Weights of a small GPT-style language model, trained from scratch on English Wikipedia: 3.25M parameters.
Each number is 200 + 40 x the weight over the matrix's rms, rounded and kept within 0 to 999. Layers, rows and columns count from 0.

# layer 4 MLP down (transposed), 640x160, rms 0.0387, rows 201-221, columns 80-159
215,208,212,211,255,202,270,187,182,157,225,152,266,174,204,175,168,177,256,212,152,205,217,254,188,242,211,239,178,243,152,244,242,202,140,218,246,215,209,139,183,135,285,241,139,209,253,168,195,162,193,197,298,215,173,174,205,247,111,195,198,241,204,204,128,180,287,262,197,219,182,194,181,197,217,230,205,219,146,186
213,218,155,243,231,143,176,211,215,213,212,155,222,239,98,257,185,178,216,225,263,190,152,199,178,198,202,237,231,181,97,241,113,188,216,248,258,235,177,192,192,188,160,263,146,206,150,131,222,273,153,201,251,211,160,225,220,161,186,195,155,228,235,151,138,204,177,206,177,268,191,213,181,198,228,203,246,251,198,198
204,286,259,195,199,257,187,207,222,162,226,164,226,203,186,183,166,176,201,142,199,201,211,226,158,276,177,200,171,194,143,240,235,191,252,280,212,204,109,244,133,133,220,160,185,163,206,162,213,209,172,202,189,217,176,298,183,197,162,161,176,217,139,237,179,206,167,166,248,232,227,187,243,173,262,203,260,174,213,218
238,202,194,211,128,182,150,180,195,249,192,168,204,165,172,166,191,201,192,215,177,162,232,230,170,193,221,213,203,179,208,210,275,200,242,247,179,231,164,236,171,230,160,145,197,182,128,173,139,203,156,182,210,198,262,189,173,168,251,273,187,230,187,246,206,192,176,171,256,184,189,142,186,197,167,239,241,237,254,243
248,245,188,171,176,158,172,190,183,177,187,228,125,200,236,187,212,226,237,148,186,210,197,214,193,208,246,158,222,306,242,124,225,142,230,230,197,221,199,172,166,137,235,221,256,147,225,202,186,190,199,185,195,126,172,150,110,195,196,214,176,228,174,193,227,166,174,177,174,314,201,164,136,187,188,202,210,165,227,165
243,165,200,184,201,192,216,200,204,170,199,234,144,137,162,227,197,256,164,162,213,127,223,160,144,255,173,232,201,124,185,179,275,220,158,150,180,209,147,145,166,201,145,287,148,161,209,213,196,192,202,297,200,272,164,253,258,136,203,176,143,200,202,213,245,180,328,163,209,243,211,260,125,245,216,214,255,204,190,211
106,170,212,243,275,189,204,237,226,157,221,267,209,188,193,196,158,211,237,197,200,131,181,160,278,147,207,182,175,214,125,199,215,239,184,224,202,155,195,288,246,183,232,217,172,161,147,202,192,191,168,217,223,242,238,108,230,177,208,263,251,242,309,169,188,224,190,174,175,184,147,204,182,194,173,228,169,172,248,278
197,230,200,286,216,195,198,143,217,224,151,176,262,214,185,218,132,225,190,141,251,217,202,235,223,293,229,161,148,169,159,228,227,82,188,240,205,251,77,178,283,163,206,227,160,190,214,158,204,229,199,228,164,105,147,217,267,179,232,199,131,184,173,164,169,164,216,233,220,200,198,259,184,153,224,167,271,198,201,230
156,152,135,153,160,145,181,295,163,226,153,234,193,145,228,178,219,235,212,259,135,282,154,224,169,272,215,199,220,255,224,167,206,228,186,213,222,208,155,227,162,183,180,247,258,151,242,225,231,159,186,219,170,241,163,190,205,202,223,187,209,200,195,170,137,212,167,215,266,253,156,224,254,163,214,205,175,158,255,239
121,182,206,148,202,187,185,186,203,268,191,173,220,218,172,198,201,169,145,186,144,243,217,212,218,189,176,154,212,188,308,195,182,152,161,239,252,156,182,196,155,189,207,208,145,218,207,256,179,236,207,222,165,141,190,215,186,204,240,172,249,208,158,213,184,202,169,173,138,216,201,178,159,234,211,224,213,199,195,242
247,204,198,191,184,224,224,114,268,270,174,177,164,224,224,167,151,156,192,174,145,159,142,269,172,213,193,225,175,188,168,188,242,197,270,223,206,165,228,281,220,115,171,241,218,203,151,167,238,162,223,180,209,184,203,105,189,275,139,176,250,199,112,172,182,223,160,197,109,262,165,156,215,177,213,159,150,164,216,242
206,194,198,175,159,226,211,183,177,171,169,167,262,249,221,215,177,197,180,168,170,190,253,204,279,228,178,182,269,207,165,207,151,184,158,160,156,149,223,209,141,263,203,125,291,309,231,182,278,171,197,160,199,244,297,206,268,225,219,188,159,170,241,216,214,106,235,259,193,166,187,126,182,232,213,238,290,211,208,180
225,154,145,212,239,267,265,121,195,188,246,226,194,131,218,168,223,64,205,146,304,148,190,280,149,254,166,206,193,224,154,193,133,218,235,258,252,221,194,184,204,208,200,188,244,237,220,220,198,128,215,114,250,209,219,129,177,224,199,155,120,158,227,236,188,239,221,189,189,244,262,209,224,196,241,132,187,187,184,246
202,213,215,174,192,195,220,204,247,169,184,143,215,126,169,173,205,178,182,257,182,180,276,175,247,201,230,205,177,207,206,137,247,272,165,140,165,164,207,140,167,208,184,220,188,173,260,282,157,202,229,161,129,146,160,290,187,183,129,249,66,235,225,213,201,136,175,227,233,146,207,193,272,256,250,167,187,255,149,251
257,148,216,258,227,226,218,247,183,137,263,234,188,167,223,160,158,187,218,183,169,142,206,186,152,214,201,199,104,237,220,235,222,209,162,231,218,298,229,206,183,189,260,251,189,152,227,175,168,162,159,269,166,293,211,129,266,230,165,222,183,184,258,171,250,200,171,123,157,187,229,244,204,257,173,220,217,202,192,217
230,121,216,137,201,125,177,259,228,152,187,117,184,182,158,162,119,209,181,193,203,271,103,173,229,149,169,245,153,256,193,321,222,200,202,193,245,146,247,143,187,160,218,162,183,235,223,199,249,227,222,209,171,243,255,105,129,192,264,201,90,206,236,267,227,185,202,156,247,172,250,297,195,204,157,227,189,142,226,158
242,250,112,236,202,215,259,220,187,199,245,214,262,167,213,184,234,154,188,279,210,205,173,159,135,246,251,182,250,217,205,73,182,277,160,153,144,199,191,204,226,162,246,247,200,257,168,166,218,215,200,165,272,201,253,144,141,187,168,272,190,133,194,225,224,163,171,178,216,204,144,181,231,198,161,124,209,201,247,243
187,149,229,67,155,241,199,217,172,211,266,114,194,200,163,153,142,160,193,151,216,195,207,297,181,166,194,204,221,186,161,212,204,238,200,185,171,147,203,198,231,212,223,184,202,138,237,226,211,237,158,210,124,191,273,175,249,206,236,213,204,210,186,166,168,197,221,238,222,227,215,189,207,187,206,116,177,186,223,192
211,190,232,190,256,307,187,209,196,203,153,240,179,275,236,232,238,111,218,214,202,219,221,237,143,216,130,130,278,190,196,163,122,152,181,205,157,164,202,244,174,199,88,217,177,150,227,229,165,224,214,212,192,210,111,231,230,216,129,220,131,205,149,200,210,131,226,163,176,254,194,300,243,204,153,245,221,233,213,199
178,221,177,235,186,232,186,163,234,178,268,177,255,183,183,205,260,171,182,241,106,254,145,185,172,180,193,231,164,220,217,126,190,171,144,143,243,275,184,153,221,196,200,141,180,219,189,266,245,267,213,208,171,212,161,137,202,192,236,164,293,205,233,191,163,214,197,163,227,105,108,275,190,224,161,215,162,149,212,230
244,166,182,196,155,240,192,177,184,170,144,189,226,181,164,248,191,160,190,211,273,199,126,201,176,145,222,199,212,165,240,164,235,130,263,227,145,163,193,203,215,173,193,200,197,212,233,213,221,234,300,185,218,202,82,238,225,237,152,179,156,232,222,171,151,181,162,234,133,182,207,189,227,191,134,164,210,210,182,151
# layer 4 MLP up, 640x160, rms 0.143, rows 202-221, columns 80-159
260,211,210,205,225,206,158,216,272,177,250,251,118,213,148,206,139,202,151,231,168,165,205,212,187,176,209,199,144,143,222,151,285,213,222,209,198,180,231,186,218,180,218,124,212,206,193,180,215,195,205,174,176,181,234,202,211,167,180,167,274,241,225,266,247,169,244,132,190,240,166,237,219,213,210,197,154,205,190,220
205,186,265,190,192,177,228,209,159,244,213,147,219,162,210,155,260,162,215,193,170,243,209,182,165,141,247,259,172,220,257,199,180,159,169,177,166,166,239,200,186,143,206,248,233,285,243,221,208,212,196,229,214,155,263,216,225,145,154,235,223,176,235,158,233,251,268,256,121,207,125,269,156,132,242,181,206,211,153,198
196,173,227,229,159,262,242,216,225,195,238,225,196,182,203,137,207,178,237,141,178,184,219,114,190,241,259,176,247,251,272,202,153,171,124,191,165,175,217,159,238,199,211,222,209,238,254,176,214,188,213,132,215,201,184,193,279,243,179,148,193,251,254,190,177,231,185,225,163,194,180,240,269,239,210,129,151,134,189,170
177,208,248,212,221,217,153,235,226,242,199,179,245,187,199,176,174,160,93,270,199,177,134,220,201,200,216,253,208,89,188,180,206,241,251,176,204,158,146,258,227,176,191,174,176,250,187,229,196,221,235,158,174,176,285,221,255,174,255,192,265,201,254,175,131,204,234,286,233,103,167,217,231,174,136,141,207,236,223,218
212,205,252,258,200,138,167,204,265,228,242,185,189,155,194,273,191,197,211,136,168,237,200,266,248,172,169,187,209,226,234,175,193,203,153,226,161,178,154,181,205,167,163,190,197,303,213,229,185,171,218,159,179,168,189,193,245,196,214,255,161,137,174,166,246,169,163,165,173,180,256,225,148,175,201,217,159,169,196,106
187,205,236,194,168,140,189,198,154,188,188,166,213,202,263,179,178,157,163,262,156,228,201,223,222,235,226,203,160,182,264,229,204,197,227,243,225,177,162,160,173,220,217,155,204,248,248,175,186,296,229,217,217,215,168,248,260,212,183,222,189,214,99,171,234,272,244,155,248,202,198,225,259,113,189,169,200,285,170,143
140,195,151,134,153,267,144,210,137,135,190,254,154,202,191,314,261,204,209,310,261,184,280,286,224,174,219,233,173,256,199,146,221,284,169,190,237,213,272,174,176,226,202,236,178,203,156,203,161,199,178,209,166,271,211,242,193,286,177,184,223,180,163,170,292,268,171,157,188,148,163,210,223,237,169,255,160,196,210,226
244,224,235,221,260,191,239,135,221,203,209,209,209,237,133,183,166,210,254,193,225,130,256,160,233,136,249,176,254,191,198,214,198,129,201,178,208,202,130,195,255,110,305,133,130,225,152,145,190,300,236,170,234,191,203,247,217,175,190,215,245,195,191,194,194,178,211,214,159,156,191,180,204,238,155,224,122,244,156,148
233,171,154,173,187,203,124,187,155,113,275,186,207,192,236,212,218,228,176,151,277,168,213,219,202,211,191,236,151,271,68,224,254,210,298,160,167,189,220,266,236,210,215,163,259,176,177,211,199,159,242,221,252,213,239,228,174,173,116,183,186,160,265,171,165,222,238,195,215,206,142,192,275,189,177,202,174,182,209,242
170,273,196,101,237,184,166,253,141,149,178,224,225,120,204,184,268,190,267,167,295,263,256,146,230,179,200,125,271,182,213,174,170,211,133,175,199,164,176,179,184,193,180,126,137,193,197,238,147,234,200,199,182,231,201,234,203,231,255,249,208,182,243,191,236,286,245,241,269,118,232,182,163,169,180,274,276,229,285,174
217,181,200,190,247,173,199,192,190,212,192,243,193,141,233,227,196,149,158,171,194,209,188,215,214,134,257,183,270,188,206,165,211,207,265,147,173,242,193,151,151,181,203,266,128,201,147,221,147,194,175,212,298,253,240,175,116,208,209,236,239,218,174,208,203,317,144,214,158,274,165,245,204,169,310,225,178,202,180,228
297,225,150,163,190,212,151,271,220,233,97,237,151,194,198,207,171,221,136,218,159,184,297,201,182,211,217,264,199,232,158,195,172,267,146,157,242,286,213,284,193,161,124,236,238,187,204,186,141,203,204,249,137,171,190,230,266,248,262,222,291,117,239,169,270,191,172,194,224,146,189,226,221,157,160,218,241,171,252,176
185,222,236,230,224,202,192,206,148,270,240,250,209,232,257,214,229,221,158,208,136,216,165,277,242,213,182,146,202,216,206,206,200,138,218,210,264,229,220,234,166,220,219,180,197,214,189,170,214,232,233,265,213,233,241,158,194,167,278,151,275,137,233,223,205,255,234,148,173,211,176,211,188,211,137,201,218,226,162,174
177,197,129,91,188,242,161,217,177,183,120,194,204,147,174,166,219,189,216,165,152,215,120,251,237,175,135,142,144,179,163,150,280,168,257,198,174,275,233,236,191,257,185,205,193,176,141,189,243,243,216,251,183,238,151,215,173,186,269,211,198,282,306,184,199,189,228,178,220,235,191,141,229,206,231,237,204,151,132,211
306,265,224,185,166,213,158,209,162,162,183,176,226,85,250,206,224,224,130,174,179,249,201,224,277,183,208,183,204,149,239,133,160,205,232,127,242,193,206,233,178,294,141,162,194,201,150,256,216,238,212,180,206,231,218,190,175,186,244,163,165,146,179,161,293,176,236,318,249,187,202,263,233,202,202,179,198,266,181,141
141,249,154,167,237,230,178,172,200,209,136,249,240,210,139,183,215,152,186,150,275,259,226,270,223,211,265,208,208,222,147,205,199,250,140,148,146,129,273,103,164,192,252,216,201,175,181,173,253,209,235,274,203,237,209,270,143,256,192,197,182,179,186,174,229,237,261,198,180,248,194,209,258,221,266,189,198,91,234,158
159,243,171,221,203,197,173,174,182,152,187,184,201,188,203,162,182,256,203,231,205,155,253,160,157,176,147,183,258,203,163,232,153,217,192,179,190,268,260,139,220,292,213,195,195,220,187,218,160,170,250,199,247,187,176,223,194,151,268,177,177,135,170,233,245,234,206,161,164,203,224,161,211,209,181,237,142,123,152,250
240,169,127,177,167,176,221,198,229,229,189,268,231,178,191,167,167,166,245,182,209,190,229,203,254,225,220,232,141,173,168,182,249,182,199,168,176,213,250,198,155,180,228,147,143,281,210,256,265,221,190,240,226,260,257,151,237,164,194,151,257,205,230,208,225,199,165,211,168,249,206,194,253,180,174,173,182,125,178,231
231,181,156,102,186,157,219,187,202,184,197,257,196,207,147,239,152,195,168,143,262,133,220,180,143,284,220,179,238,159,164,261,181,181,213,303,163,195,208,198,234,216,194,263,230,255,201,157,210,131,175,150,254,253,228,285,177,239,184,238,160,144,210,257,246,147,262,239,112,182,230,107,244,194,212,236,246,183,229,165
181,285,222,190,173,211,166,198,238,155,224,234,220,143,226,161,197,200,246,165,163,206,299,191,238,265,122,205,257,241,168,232,187,238,138,161,321,243,185,180,180,168,184,190,189,202,199,142,166,197,120,221,249,230,304,217,188,193,228,191,173,192,213,138,200,204,209,202,245,267,120,174,147,208,281,186,197,222,289,240